config.yaml
hidden_act: "gelu"
qk_norm: false
init_std_qkv: 0.0323
init_std_down: 0.0
optimizer: "adamw"
beta1: 0.9
lr_head: 0.00545
max_seq_len: 768
train_tokens: 510700000
Each number is 128 + 32 x the weight over the matrix's rms, rounded and kept within 0 to 255. Layers, rows and columns count from 0. Numbers have three digits each.

# layer 8 attention output (transposed), 384x384, rms 0.0354, rows 84-101,212-229,339-357, columns 0-191
123243072146138142090154087148105134086192094094118148178151064138131159097044119162175099119153086163112146101108119083189138121139145075144126135088088168110114124106132058103124242162158147068116081103112145110134219162078170186160255179119085140179108098143095113117149133141108111134140113145166170093171161152108034057110157127161138173129134077067158075144142129106116076140164109144102125151119109092123134069176112153094090083158064220128103132104076160228093096111124187126141173160143094106034108117068160163121053176121047093087113085007099207081218045133125111162
114111138119153167133087139139172159149197150151133123152124112110066152160140129086135145125078116112108158173098085127157115040157142120073150094158108154162113158110109123160116100116097093139139134136093138150161188155162114117172125133117179144099126182092142103125153148108108111122115083082072121089115117018172083150163177084122089125148156179143132247123149099093169125095096108141100110115186148153125143119179098136139120121127154076152120130174095094102123136165154071123145147108115130113201152165159110117075117112116132149113156159142170091078107067128149126120
143157115131131071106125115191104103189117127096170131099146090122160075094120175157143112153156074165139136078173146113130141187155119135081125156098140104116091126130179068131155136113152093106144103132121093100117161125148110118137216055129134100124158116118185129124136106165165108129143174117185106116137174159146109162132108171137147064079129081120105069120094127217119161183146122156168128128082071161116102118108146117138094132093101172085112123102138125129121112104133150136086048127132125193106162118141143131103084144144071153174116183072109255170116147144111176101
118108120093058105179131123147115154179010147163137180067087126168133130091134089144108154152109120115158119153170140135152166151098121178057125133136147094088137071110170140129157083087029131140134130053102113135134133119102136128125198114150090132155119134099080160126124105133181118148158158123146095130114081163092162134149115181131134167113092098156183149151135088163109151162101172120160143116130090085138130135107134077132106116094164065131126102151158142163122089123157107084078074135117128118021171170104110138071194117066153089133137136100110124115142176162077122178
152159130145146107095154115127105140127233190113203147162117118119055078103065146114134127082164126115167135043136145084138113100130111142085131080090095121047093084087116067095110135159096087110105162065109150118127183100183106139139210106152107135093176130165137166163122155116097176128084137156199113134100066079136199131149156206134167136116136090126084101109206126172105092087110166058087139166071136152089142149145098142117100180138163141117160098153085146151123125200078132122133132148145160121151097137133122138181129159113048129113089102117118246135090128164118096127
122177097153112134092117126136148130070165158133170142165155139130097159101081149131109130089199029152127137078115108087147120136125082102158146099000138133116118101135105044120133178155181125106096100075136142139093103107118129187131249123186096149179132125167248133107066174130090153146132129188156116108068123090108141164128178184134130179053126052131103043136146149160099038109136154131107156169108159131087121145153137190094095153138104255153162074127125123150135113138118153128156144131136129154100084133083125139122147158114077141165122053159128225168179198129132120114
120163095160144174190120142151114141227131125148106127094111144136120118108136154091096128108134169112136140197138136147117080110108128165076169176166105134145131110171126095095125119144081149124089160159123181088094081063128112105130128080102158131075102145082114144151100102142112109128102140160140076120121116168106109147164099112113143123133146118172175152151180084084109180152128081140108128095141146123137075172109134119146152107129136073141180135139085144131130149106115033124127166150141144022109157126097130126117146126115144185170167164128111102125103132138079114114
166150147120123152087150130137109147133109118087172117120194175143062109178106125121184143094149115102176087084139129114140154168063149193148115140124188171073075107133127149153103128086177082055101135206092171194108131150206106125078255128232134118129125071141124142159151097167151124149108129107155129131080073145147112153116116143134083069172099067124122129102120119219134095101163214139152134127041157190079132163139149136098133157153115065078080092120180128133086155158118156146149145144136209182092125111222093113186138121113192188137145089175127000143123154111154114091
133103141135082152157129130078170126012148134164149090171133129138106125137128086113108151140105065131097118179133062139162124091115144116173141093162131145127149100123105175119082055124095163172134157071105127208143102067146150140141146195148133167137143108156031133129105154157083135126137136148140122167139106108084144091125140130120109208098180105171136117133125101045137068098114132111104138143182155121161146150148118104109159102128154039177198113126098121122113124152104087132151170134127152115088128141106115149124145130048231094161184054182127123109156097155143107142
103109093139117125102135127092155137121077141076128144137182134086142067128117095149141107086130119111133119056121176174127205137105150100142121094121159157122106131143159097165153073120134111151182082108097122099100090146142087111109153085123096091090158112122152097137121107134131150133072115080142137189116076096156224154108156130128178067116158134083110119096119161148140119156131162093169127115070133187128131137088111105161148179112111195083083132139177130160172179088135219112108117143129164187160078105149132148113116174180126127153166146123124144185095146132134131085
130138153118120109242112128137157151106082097136121135083131112150092122146131140144139134149123076089105116185151162138140120182081173123127126144117117136135116095096140188147175154157142161172172100152110100101125165111020168095129203135110105121140104122118202114112115082171187088138163175111075088151100141150128133122124117123092091195124115160123124083107106136118160051159126110143145127105126101146164122142106132120127139107135067214142083130115185102165086177040154174129159095086130107109104136185134161137036134161097127153108143171098099171184149116120077172143
114074143122126140193055150166162151125179167177149101088084132126056151175137131035127150086141136090107147242184151110114103040100163170084158142133109115101124123118107145116099093137112129142094180140123160151128162069128124151152120188102161187111136106127145119144082113127108127094155161144093097100059091144111140115142140121144070172161144155166090111130140127085131096110094093090143140165158142118156147134159139140115140162102171130162210091139121140057128097105117061127207150084110136054102190183102118135075141141065148156128144137176119099109132086161096134086
061060159103139087184090087100169127107108184184149101135117106093108146135171166143148143095109134152096126158131147134152058167123129132132090160082148116120167109140121162090137129166127127111133190140167149122057124114061117107096060126124059152143120116148132131104106124080132154089166133138103126123124108145100222143128123180145183109136095158152151073105125154124135111091121125100157147149145125120145137129145130183146118146112128238128193132159188072076127108157103085145188074125059139107181133142122128135095176110141134130100109164167143219174076148101076126087
109169163111138091170165102203173150171096088130089103098167120136080148084140197199174055140144128114092100078092124104094151140120097136176162122073166080064077123117157077170143213122140153137135081076150151080116171161130186124058221147149135130131081126134192120151140109136103124128082142115150115098169134239138109176104135165149043146178133085060051081108134133153125093104145111170176118111079107175157178098113107140113124129107091160116099134124235078101145190096137188132163134158109176198104113110116140109173116134124111125129113171112097167159098143153157134169
163074141109075130125111092063091120149079153109138162148158164144209112173149119190132142087098083148200151123176159176103180164171134087061078111170150134150154131152154094126132067053171073108127114106154101183184142114145072189211255201143115145148099147160063106150093092168171163078228126118169112118055012064153140075101117166182116128060175139141176174130132094111097097174154189155134069132136155135115118086118102097175115220101192100133165087150110146171151092166183165111079144114148087106145075108129132069126150090064143084116083109114158128116195084109126148159
180153149117141124165159080148120151139223102110159137086143129179042030136071100107155127093136131112143151170123116136103122126171166162059151085130122126062045107127185177158121085093125082104138121056118078134202150103112126137145255192189168136152139101165157083093144102219122115123179129086197102129089117127125103090127169163150103216136080117100135108140123121120137105149121132132183088127094162134155108101109082068103092205143142152142070083135145092130158176101178178080138104132135116083102122183144125097068163137060171120176178130099112162112147028175113135182
052080140125170106127180127173097146147145075135054148147133080113063133103079130068112111192213137055090146147138164098194115093096132142127151137098103145106140133091181097178153174181112161126157115122120135013076097124071150086127000077088130107082153145096106118120152158133157056204085075158148137156165100180150114157123149126060151189159168151138131194101137111116177138110112142158052152129164130106088165105154135111175147098175117084113139180147149068175157179143110126101139140154101179098140131134149140110126112119148092146150154089107132157180078119123086095154
093155123110123128159171165129163137066078092106167144137118109107093176125165139197155124089086052161023158116115054098094138101098118068194121045202156138118094116108182154165125162098144097156162114080122105095158212108110151086127255187186054140152090129148123091199131081127163115134097123052100135143185081173145091170163134140167114122169134160114082148105085133163170044109165135199181080092156122140129180108153108126133083057145099120155079125130153078125099145214151169108162139155105161164131116118129134159164055101028203109149182165146158173054123086150151127128
140102115109160136094164119096165119165138163124153148032093126104089095097190144105094149089156165128100110146144156186114128162157110154170115105114177130130140148129108125143104077149158127134148146132178100137117079146127112090136089089127112122077109152129234130171099101173112180088127101140079135168108141120127128191138108156118116141130109110104144093108106097139106175113115102175149160146147122154094153155088155121144120202176103186153191139132121124140145130108128129144146129140081144121101129096106116136137133094166193137177137149136157159081114118131122128143
105113137167127104137109155174116091183102119117132109115168153169106127143128110100101132154143115117079128186161130091122144120118101179123156164186134123087125101131174145055099153135142149172145107123094119121129167136145098159108153155162080098155127105170108129172086101085126145124118164127128108072137130162100125137120149155132114130117123118144150073141109145103119095097125111122178140128133087146129123118129138105133163136094141146148155103099172108141153136075164094145097150148165160122066139144131113139142164160100114130156095156138119069157146086087144062105
135137109098182176116149080131130145065181135169150130066087143132154136142148122169143151155138061224199117083137137161148111136141148180170096086045096097148182121145090107139122184128176097090098165114171144220105111148092100120197121147121121152125128149114135080172139171177132112082122116128137166116126119060124121112160080074118118176162111163119121084131160134213122089107162093144102137129106148137113103106120138153105133108151146094122128158119142096138137096162132123089130159116130123127133084089133163107148099118135170126129127087139097255084122109174114111167
115142116126138114132114115124139124155160133076079154192137135110075101145129197173148139134119146143119171099090145148160138140130132116090159119161125168192127126143137161148107158201177148122128142173127178119133082165047118158095120100118099094057163115124162111101143142095093124093091182106107159118126147136142116144117058093117148103126084171134055128066121158169203049135131131119128102098120171182130084134139103179080124053132115138139115164125147082105148128155131129102157140085108111150122096109163142137185129155085085193143131061147146108122135112119120144049
127120135102127142176112096157125169109148088157125163109085111107092148138126158138117132119118138081152127109126119119107131143113160189156112101138133132133145104105144161137116191133129136120130102095128118132127095156133106124130099162127128130142094120103104091106139139126141111102136121107074170150116141113125110149149103112117128185140092187117137141128118154189130139146156112128176154136167133125137102178088118127060166068140120185147090175113136074149160135152145145101160094071139137132131139113091133116112174151158156116119150132097106162135123108134136145139
158064127068139161153150108099115157092121120153171114080064123121144138150124109103141144095125139126140127107128115121125109117154196154143116110095086133108162150137130126178137149128126102140120092147130130189075150116180114052147126127122148141128133116091089091116161112163172092117077089129047173151113090122162176112132111106120109147195132202088170176121142111183155172140143138133113103111136168176122074138071101108111154120128117070159111161160104118172163138155093171112150109077111066052145156084113151103088147103166138111112138140074093220127087119171143127158
139094142096131059099128156116086151150107142117112109137170158126135139133145118145106113112144098153145122127133112125161156109160104140092145131124117128167106148119130122136136139118160103112158118092134145159148169127143092152142157129115108147145140177152126135089106166058130114116095146106128092105086125168089093162101090091091101084151159185126143082134123162137172099126101132132120091140110094117136135147120132125132102086135160118129092101119210115113120122084113143136109115104142117170149131173105143134140116165076086070147137149132117145169119137107150156129
105100144133100075185133177131147115114103086081094101162125103095105154114086130107162073172100160069126131201108067067100157131132129088055139168243099144131154095110136164133081117082052121193155127124113131067086169100114154119104127194132128114133121131121100132065115138063185121164165165141136122125117136164121061122182181133134163147109137116161154183178124099081106129168129157118129113104203161090139130101114146117144124118145110127178123133152088124140143103125121085106140128098141118127151156170169088112102083144129082107097075167132149013130141135126144139148
112174139122100107134140118151162101153119103112089139144163148123121117156120125108132132153139124094112137157193131108146137186159099104116137184201103126124090156128138170115150160137162176209166086172103111080088152164161130147153140128152143096119146056119146173090113103075144141124123144108112143144131143188130144118106103137137137109126168120116136107112127096051124133133106165141132116140137082123116162060151075122116139121113120148149144092175109097111105114079135076168153115145070143157141149103156141112131128121132062161064093196116151049119110135105144100120
144108131114147185143117155130115146090070145128140159142099103112170175161136121129146120156135111175152168077122118127093116110183161165170145126080086101130184144088120126149120124115088133113105152136137172157116164123104129159141070168123149152143112151094104109119140125179163039138136122129108127118136134103126095076140151108128117165108134125165121155118138121148091175173106123127063124129103138109146117137127141113144154117145103124108107098116115148122098066156104124111143142112127092095109127134093147111096156126126145121125139140130112154095070182104108169123
121137095110165147112121119115093150185120142109134152084103110139163114110136137161168161137144124219180137047119160174122153155134103164155118096050108129142131161177113136150100111134128112116099215138149175181124110130139108112174073084117123119124168138126107112147121167134148146142095109118133166111135138123133179091171102122117164098154137134036114127076123084192128147129145108091105143150057178153090097153123117115104101090118153087121127141090124146133145117142100087098106108102157106173088090086119160125142125109146145096136114070135131204074136161138140147092
104093101142092112094101179139127136138072124079104119107177078138125054125139186124143159124134107128098105070137124129145155152131139097118118121136093151096075122125167166139141123105133101167144097106119109145140131143171160147070151116130095080112158125110098156098107147084141146142097149078181108147120136222107177102116124145134108126105149147087157139101136152055163126142121162126140138112106107154122124120117084134131131131107135116131074101155126141172154150101147149128116088160124139135153105127163106123108069130130089077111103125079133085130175130096150134140
158135133126153134136140100126126145048152099164142148080131135125136091102121144163132154153145096138185110082091133153123141157096162137142103096045100102127094136143116120153159163092184105130119145089121122165170153141142144117122173065128129142119147125112096149147160144196113176149095067087136150110111131124132148104153130121135104175119157144083121129103131114181171161147149127117114125129093169128097116140115157140111088115133131092081095111049107115161148139132100162105132141126142115135138091065130167114129113133123163111095128076116133186091157127167167140157
162123134108153119117123148093085117115148095163170119146107084147145120123127106137122146112128134123174124105103121115159171138163148191092152119106119138139146162114132139155100075156099087106104113158089137154112113143140097143166094088086105140111179140106136137129139121178197089153124102128178138128138136112123057131187158085095158154157100140124121181133096105136145161132123166100097167146132144138148076142111131125127103108151126147074118147171081112110157153132130156093132129124165123089133148133144131114104087136174111132099147122102130140104123148113145119136
149135142100095145169132112118133162115126122149089078147149164145115132088136167122131114147165132118087126136099156141129120116119160146172140145148144139109144160137117113146176210163168188129144130141150144098137128133111171084164087077138159080048087114061142128097125098185146089110154110114091106131116158133105137084134136115138153115145164090114153125124114128114121153145096122130112165122118155107168132114106145143079183046149121116123112166154112122110120147092125079141119118125094119129077116083093127124089191100138072140121160121132087173109112103136125118165
121131124144113114161114126110162086107117100126123138133057091132141125082152162143120120168131121127122106125127183115158142160192057129153082138134139161149190129136124176153108107126115125138144136134144163125151080139093134178126081134144120073082158119140152136110100139071129142122180106111162146134122155164122133110156141082145169091105065157126109135053112080150126097154106133114150123146138145130081180105156100151131112053128130121151154170130139121134185110102175108125162173100088185193127101115147133124140099105172086110134093079116117150116145173158093108120
137102117150115185104138139116139126162096147114118143119117106135153148127112111150130119125140119159119133134109101152133113157116117114121132161120094114141088100137134121146119142122128091122103147088118132139128155127105166099105123147110114174150121095143150141086134189084151086078125183102111112149146160133094165112113114110149096117187178112105155093140142145146123094159134131098177153117120097152132082167112085128077112111099127118112118113102141093121112146125132095115104097136152153133113161103100127179137064130092184097130153149146127143142097119139144151093
141137075098109158077155106115114092134178147142142118182133103122114076127081112160098140190128181110130143142130146123204137115109118125109135137156124132140178125101132120119117126146117151076150148114136178096128124107179149146150033111154141120152143095152132130141120108115131112147144148172173068115134152156121139127170181124141211103135090129162134109160112092079072175135097160133098127126131132115103117115100169111120133127148118154133116144132087137131149102098123153117162156124146118099127156083146090100085117145177097155136077125136116094138106148128133085151
108147167109105122084157075128116162127161147164116147112110127068128181131146146169078114115089145159172111134192105182081099134140129117173135127153078135160191131140112150133132003167116153159136163176116145110152101182150119144087072125072181107087149096151129081090116111121098118084189167134010147126153178169103178125116089148121078061125105131106128113047143160089168127129109129088082129101135147165101109143116131138121115236153132202148194221175155156075131119158128082172158125111087084186160148106173133114104132133123150119147087113173136167188087140142115101022
153228178150113104167090143098058115097119010137055125139181114156145136153147119184161094163157136142184142089126136096147142131129146191132078165166138141157127163123112073137151192100171161091118056141160118142133164132079159175136205140097143145127159146139056132143165112129039101106183134095170118053149148165135206114122159059158164061074201090131108150119118132072117059174148175143076100087106115077188111119168114125095095093108211085056077088152103163171114091071141116083114135161155108205142118151171112175069059132120144105088139083109116054138137051095152087153
137168099119125166131166114151153127132149157150103129150122142083133168128119144120160127149090129145084135122101123161143145108125136070053153137091117164120159112116134123177122123157056183145142138170109200127140115155061101105097064057120151129143108140104148097108182127224074069163136098134071133140137106077118108171127136153168122084086108139122122187091117120202145130126131140078046182128162123090101116129099118147140129111165096083121140141172093065137117113141140106142140132123066094187133133123122157115130156140142121149126141112139123036140151137126091127046
121108157094123092096090116176115179127074097108118142118111122170157092115140155108110142144148170137150121115182122114074107148131152147163095124148157114092071168117132104090137107107151139217162067141123064126153152117166164077141115152127139115098108102178103072177108116108090137092137192092129128121150182139127152123155154140117114081163174084110117090097115158064126129113105134187121066098176152113141159150152155084115108172130150123099147111099162118119092133092150141170130123110165126208133121141144120152103099140146170083163115134103121255162116098089137137123
137049143077122143116111149124130170194061204142167160092128131180175141082118078069111131128162128111163098157209100098118085115111129135148135157128125109072037081108133134114122071092122119182129115048130061187172130181213157097121124120172164160126100142131128159134124131128126141152107135083135120143107087105102164146170118193135082121168174069063150116131096110068102209068116178131176094124145130114090187116113145089136152138103122106147085127130125145195152124132153148150126146139128134111149120146105116102130149094143178081152129146123104144127147118106144100110
137088122109177115105101159087109135132103137122117140189127105134096070100114110116118180163097151161095137109149183165114179121097106207090116128118153112089145148118090118090150082113098158166139149189107082118139168177071150164154125109134105164112117118145140082165169085093055150128137135117160139111109131045113129119166153162119171077128131091140129094143135088060129093134143118149093100127085107114133145160174179107104122141120133026106105081132116137124073159051128152086138128137172117214030135124121155132133089174152131126172120129137129175098071107118119127085
142206092148138117076047200099065082098116110133070099095123128132096109107070163187073132139134137143145121111084213169131078146137078171136111086137187139139130136119114111088142159120136114080132047127123125118124090093000138210118127116120099156084070138133142130178082136083063137102186151138202096097144112155141118142125112168139169160034164093177096100129165114095122073150143088147055146156090113156123077153151148165098068166095171098030133167109122134181146128054103130116125108163140175196140123166064130126143134138137119113130117122153160172112124120087124147142
094162090113118093129135092104146109196123078108150136111083096133143177146090157152169177123163118115098149084110090132108135143101121078161120160145117156131169091122136068101115158142114174152090174152145194098101117172189146068105030082127115143119122111116074116151156133171096117157123125146201167158159084157133096153157106129146168132112093107096128166126124155167123113154141137138134149122152108067129080128123165136126175134128114148120101119122084091156082113174138127148107160144083101150137121091147126131157080148114133164087138126132091117162077155111094109121
120149160175151186139195071101137141090140213137170113102149158119130101178151112093115139107125067143119164082105127141147082146073143174136110121038152102074114090155120158128086119190199117127146190106111087177190113072064129143142116099136091143130125123097121137082128140146102164158098082113132114147105099161127232167059126154098077110099069113131034103176122182175164178082118130146152145140054121168096182132140089107154165112083146128121135078125192106155171116155097108160185088115108181156169096124114160121178166153168191164115140114200101167183106162076117144118
133119143144089113107097112113199065076120179136162096126141155125071076154106136159120093080137066167096161179111133118178127164146141117082141113121205134158117084132138143122095133112068069010142179040131113161081095088090148147133100173139111131171157137095187153113141104169191120122098103164182116120105104104138060098127092139133116144094105096166135116147125107166140142126137067073155178137101120187103134111073190125158111073125135207113145154128074185138140086135116111097092118167097144093144174142078103132189180131080188167150157121153152249125121060138146164154
082037133109161111179129124141138121155124101125130137100119128120092074105154130110103140126163118100134127174125159095113185157123126124135133116131115137170100139154131113130138111138153116119125105084136101126115142122157086102109113135110121089117112127110119113153087119111129177124095171133116135136129162145129111128080111132115122103187186152089129123136143159126139134098092138134203111119133153195146134122154123123089098170136110077104126100139154170127161192092117113138130129136157120107110105125180129141121112129148090161168147173113129160158076131165130111152
168132215137093112141078105173091148037148126213107133071146148180076167148125151153112095150180119117174128130186149069117085132125188127122126108112065150119088128098122139112138159144181099101144090102123141156138120086218143149129122171164128119148173105136147152110098144136105092104171193127108090106096106066105202129147133075162091143098163132136119097110132210119110103154128193082120136103158132127122127117099169151101102130095120139107113130153135160135125129161139159144121108170091150127156143159128109139083128111154146129131117088124088184179155085107130127122
131175123128145079097162135083142144130228135152116118129138123088097217164076126122122103121104161106096158158110106124123125054149152121108135135163114148128191112083123112072082107130053177113089128182098176102127164124095131138105027126101100138103161151159139110111137159118076100121155116185120149103115087077125101128137165113161117151113102135164074134056144137121098100113095125142118159110164144121115152119150142138125165152163097154136130114129098131134068110200115119099161145162076158150136165135118118143116132127108112159108133155152137043136108091125104114079
125095090096158120093109155093108129105137151143127156137124114136125104122096114155097131135109183136124141169143129095119138169150086128133127100167133143140194139118107184076135115124104147065131073187109132081100138091145124162154103170143130101090126104148121080170069115077109173043186149133138128131130150101085125126111152139143177135165140149150180071121176106100105135111123121161122117138174155097128127152135174128118162185177117246178129187130160104083114144126172123115147123118127130055126134135139106115087157121123106055173092142122180191135077110161061144109
116176114131131125152128064151122134123093213166148147060132153189124159130163158103150163166144154174112143102144172120098124122073126105151112123091076098109116142187115124121140158134163107134158083076173103113154119114067134175110172124118050153108046144121047125149089122057013194088082113112085131133148130166087181119090104216138072158112138135103098108186124172130156099120133118158154089143116122090097181154144104114112090158122143142138137084125182159135086139056125105172169141142137117166185116126077155116131159126068110079152159187145120173143143145129107158149
137000121114146104062090091146120098145075135084119154136144115136142093186089106146083168111126127084156079136219112121112153134139147076100142150150131149152110136141122093114135121144120117138134148141134155157044078117255163110164131203121139186195155087135140147160088214178228144137212172155159145122084111013161108113093103069108062143164179127155172112098100086122103036161129134116184135098189123137112102103120102175147114169157110136143174102134122154078119106193135141106112171154147143061166110135163096138140062145009160088132122126113140187154090106138158131166
188124182158148117100132053149176120111117151113135113120200152138126133175119085083100101105166116088116143136183102121070084120065182118059127082122138108106015143138126140129123103149105092189165101136168055147232100148183145102138150122182114205099121142143191143095123109149139141077038080149161128149102105009098080125179121183109071134149139079183115125153093151080099149066117082106185086098132177131114151123099137087170060176103165228100130053132098201148127155142126152126102163179167143111214130140098115154129160128036202137184161145147112086174202067116203141098
118128121107131050190122082137116170153182121119144125118133149134169140120103154129158111104178113145102198117129102044160186136167121115117112155097119147098160076146167096117116138072209107070138131100124121107075142130031126148102159105118077075106141138110112099144160076121092126189119093098116079141103111163132149140107166195141171126078119148088109157111120197197168175124131228169112118129138139125101134091101169101121161117172121182150076139193081070200136121119137166124155114112117112140132114097134128106138229132144055156147204153111129159135162147125116108107
092092136129109123169102162118162124082041113090143162084098204168154175140173171153138127112118097154155154153084163149095092111078156136138102150175074144153101129161136152166110105137175135183140127048109108185150146065109114095119246156091114136064099141107089147176102132127117099086161120079042103152155099181100208116089115172141046118098113146115081158145091145175189078113121156133112094097137107110121198110117085133133098083153167043111103138155173084152113146106152088133135111136129084138176112157115112116185118113104131085132197142154174097146145025095111167136
# layer 8 attention value, 128x384, rms 0.041, rows 84-101, columns 0-191
072142076129109088125096123131147156132128103140143089155130152132111118180133132097096100148077078122151165088112116089099109108161110109120136164132097094102125160147120102112099130134111130141196104152097145136145166098167167108165164107164171082159127178129065109163146227044134078134143120112164136104090112121139108091116073136084079064127107163150169132093097116111143157095119046118159163155114185173241147107097068142149120076050184122127105148098202143033141166152175093178110119106196149113200129136116103165085147146045108090147113088135128126153149161131116186069
103081079071109124116170127112137119114144130124158142164184125080106118146150125127180120134177126120114087117131120146177067184141145106105111108100158121160137125146073151193153112100161106115115119111167120146098070149121088102159111089076185149160169102138152153110159145124122143163165194143136144161124138118140140099101161178121151118133102133158113121162110098125090137177115199125143105152119165124114134094185075126178147115137089122098098132153081188113139135174110155154120101121066078114131131098160161081127121148123129106121152155091145105130163125140123136147
144138140157144133131133081121181125144084141143113126146086125107118124076160091126104105089143093090100115106093123123130172199145148123167138112099129137098120106110187109171171109123111083086225119122129165132182133107146118069080114134103115129125127127170132118155098131087075148125115095101139169120179122113174157123087179168135135104159100135105080132104105149184134209122105153092148180131124090146122127143136120101110130094064141150165070107113126124138154147115126149173120114083139146141155197154108189142158158117082160117147202150098115162152125147105160150105
137212098141143134121132140102117094123101146144138105156116148108150148086121092069126109072122104134123094180109128170094134143119153107132123125136158132096125131161135084074139112005110045126157130093124156125130144119126091179135129184041151143115157084119127136132102111113126112133168117182137169170098119135140135116115162095114130209113188137138134135153099114131113184100152091157133195190119143133111165118110146096105178173150050144145127073093129165123083129124105140091042160161096200163113134114099082106142054099134156094139150183192113104121123137128148158218
173150129118126158108126099142171115130080156158124085120161205067179123138167100084112082168120092160089148153123117129171141139145133067125154179133120125136127108189066140175135064118101120096123137171152126138083129089130135125115163091148171188124170130144099157159154123128133128177092120097197072123156138123146121113124157115139096087150146093096121100104097128095152175102131126074114121104108117145111121099124149050145070156109101124073133122199113149102113162116144093114070132177124177074142118111177129149174111135066137179126118159181129118129135113109149079120
100141103130139082111101113151193119124141132113080119146154124100146130145139181138115113146129138134112132126179166167104138112092057128156145149133156037065104175134092160122100116148140188127135106246137130089190089160180161100058126150046074101108141209186146121147093138126159146191153132120215044111161135114150099135122143100149117093115117054070147128085124103101070179150156094109147157088121111112188094112129077170158071120093138109116151149112138121121217195117144080155117136174123138124136104152087129220140094098097139187158083108137148111138107173080111136035
175139155138113151107141141119146155105163118142107150122081110063097113109141117175178109108119119148071152147152178115089054139103172132156139065075175157080151090181150142163151129112094119162125098150127089120112098116136128172077114137160139107098209119112102126144141120144123117135118118155092138109150138156175200083133153135194143168065106065120151166105076123115083118146156137122134138124130143188133104110100139138119154139083118112115125156137100179171133178155168139159178116128124164130123120101149137130112106119161146085104145132093137151105090127161132094112
124138096148106158122105165138107178126143145162094117146077135149177087146126086126066170141153145124095131115172217123170086127074112102146094104105166112170090155161149099081167111151136168086130141106155077110199082111121149128170109088068185194165141095115122193148124095154106163025131073165114047223195158127147141143126086131122176129121064139112107066105118126138116123080107118101145167119139109075171110104152099135146122108103110139099161123126117093110139140122123118186037166195113100136115089116078128213214153131156213172130159141141138108132159099123138134083
113045152125169130136072151163094133130125206119147124125123149109166183024135142170141146119107171146119154136141148182137149048084100114051137121121139091130141155132117080131065128091109124114068122173119095152142132188109184094124121061095121100134088178165127157165110163130132134130109184134131076132080100144080146192130126212120133111147146099133158134118047158133088095141122118155137149126138153090158126154153138158144090174196094109065114159118102181136162177158119151126127126126166141152119121141138079168120122149127077142150149148135092141103147131084158137126
140133095071187096101176093152107103146155100148132106061114087182072143081096104157148123117148129135133054121146131128126186084095148132151125127141163207114187110155151143118166148186116131157087112129145146117126104132070201135086118106172096129103095133131140096150133151111150161143142120115130115117158146117129121127146124156132133147140123154113119103150159131177123111104127106125114097116106141153040156160131120102170095142109164137129181171120150068103146145134146178117092103149143132118147109109120182120154113131129164168093154087101155118157139097179094078138
159117092149126137123150146127126129139160149128133089138159122133175125138130025151068086112074163110102123143115104102105111098133108119144130151116237151053163103045146133130136147099160172069142096117081075169146142140120156137097138117142093161121115157110133131172110117128084129055214128114104132155156122134079101096093135178163083140143115096179089123145097185114192145115118083160113111201131157111176136140129111181156198142145112106158090117144144096116139163147176220130154155091171176147178151184153100135122113134127151089185096136129137116095119124131122161180
169146102132113147158116131102103162104162131119178161180110168089118178127099097131130083123114142173096136163121151096145112162116133151147135113146150150143176122140103135104125126130142185080124101153120137109123108162095106095161127165127162134136127127111150137157157091162187102115171101152104125122157117089128096182157152118119192069116078095181137129215145098171070158131120138099131092111124194111167106145146138110105087128147154134071135177127127191080083165149138102140144151098080092146111149109097173106109180116169149153123111086193148107114102119139118111131
147122152127107151155111143141136087125128157096131142112097118175148151104109117138127092052157128134098153122142140152101138113168142108123128096138152141138138135100117107155061131149063133128120091149127094070120116160109119118147072167123129155139145139174181055104083076128191096143120132156136107112170150109080119182162120121132165144147126091117151130173148172149113071140160114127142097097095093105163086124161138079149094167146118133164127155179146145127074141166138115129108109151159141147098145191129130150144183121147088078156142141149114134112088112136083130155
141098099143104122135052111146123116125101166123125125117119178097116092088168119190146110172141145170132195139194126129131070134085097062134092194166180107075133058097130111107201154110141143141164125098113168140188143069130156170117132139169163112121126126130081131108091090057105158122159113142094157143163120104118126154090109137110121133115187120103135093080239125189118140104139099113140147106073098121117168137118181057094083105020147138156126154120093140206065113135088140169081155138163077119119095139119164130138122122128230089136133127179129123132118090149092114106
109127107108137150086169148130110137138168150144142169128046119130086201150086071165128100125127098164149162087061076140138118149155151163113136089174127146138129098059133095060058081112124108099130129180037103167118173163092099118128158117095054114213135159145190092117113163083110119158087149127145162145215093110177105132168153178100149098128107144160109146156181175119111092068154072140112086178135108116099114127113151182152089123178074100134167149047126109166111093158101215119255128159174216174133113179110140136138113169089133131123143162094124107132112152144170178105
095136069154190129114014172131048098076115126163137064125156100099143156078094053139127203130148151122120181113097126142118164158102099119073128141137115137113070148093105080062091105131102160116087140141081118153110137152153113074106176116058126141073130129139102217141123128143098115106153107093046141178117087107128109161093124167065114136137083125130096124158137153129146169145108196107067195100125158126129095189111071163092104159128082109107091121107039135181099167127122158095169152206206108157144177129099116085130091116120181169108150132176111125128132140044150163137
123132129124133112128138088131144127097145134094139104115168107176105070076126142074122123070102171146138073093194168150102104111111142141104146080116145118137173196132140156126157133114154158134190073149150172120133101123158144154104191113154184078092106127105097115153108084142083242139098140130125140172032069123122134116119103132088159124099171137160093148120102126163091086143152137121062072094113190132117158135165195117130138136154143149129195118137150174127144118116183149155076126127126093142151100147147135056074143188112104156089107121096139167100111114160119110128
152047159151128122159066078128156088121160107083118136071149115099123114101129102078096121142076129058095109186121121114088144190115155126088116145150141181113106089157125159089148086099152088179120182189118076134113172163099137082134161156154136142186097139108174175080099111075146165118118142167100169121121086109143084088081062090065115119147185139095154169138182136141150071085177081133143157111117090140121131117159111183117113130093115149090177148148112132077100150158092090138046084106144158093134131168118124203136115144148164149119178134104152131142148141177071182124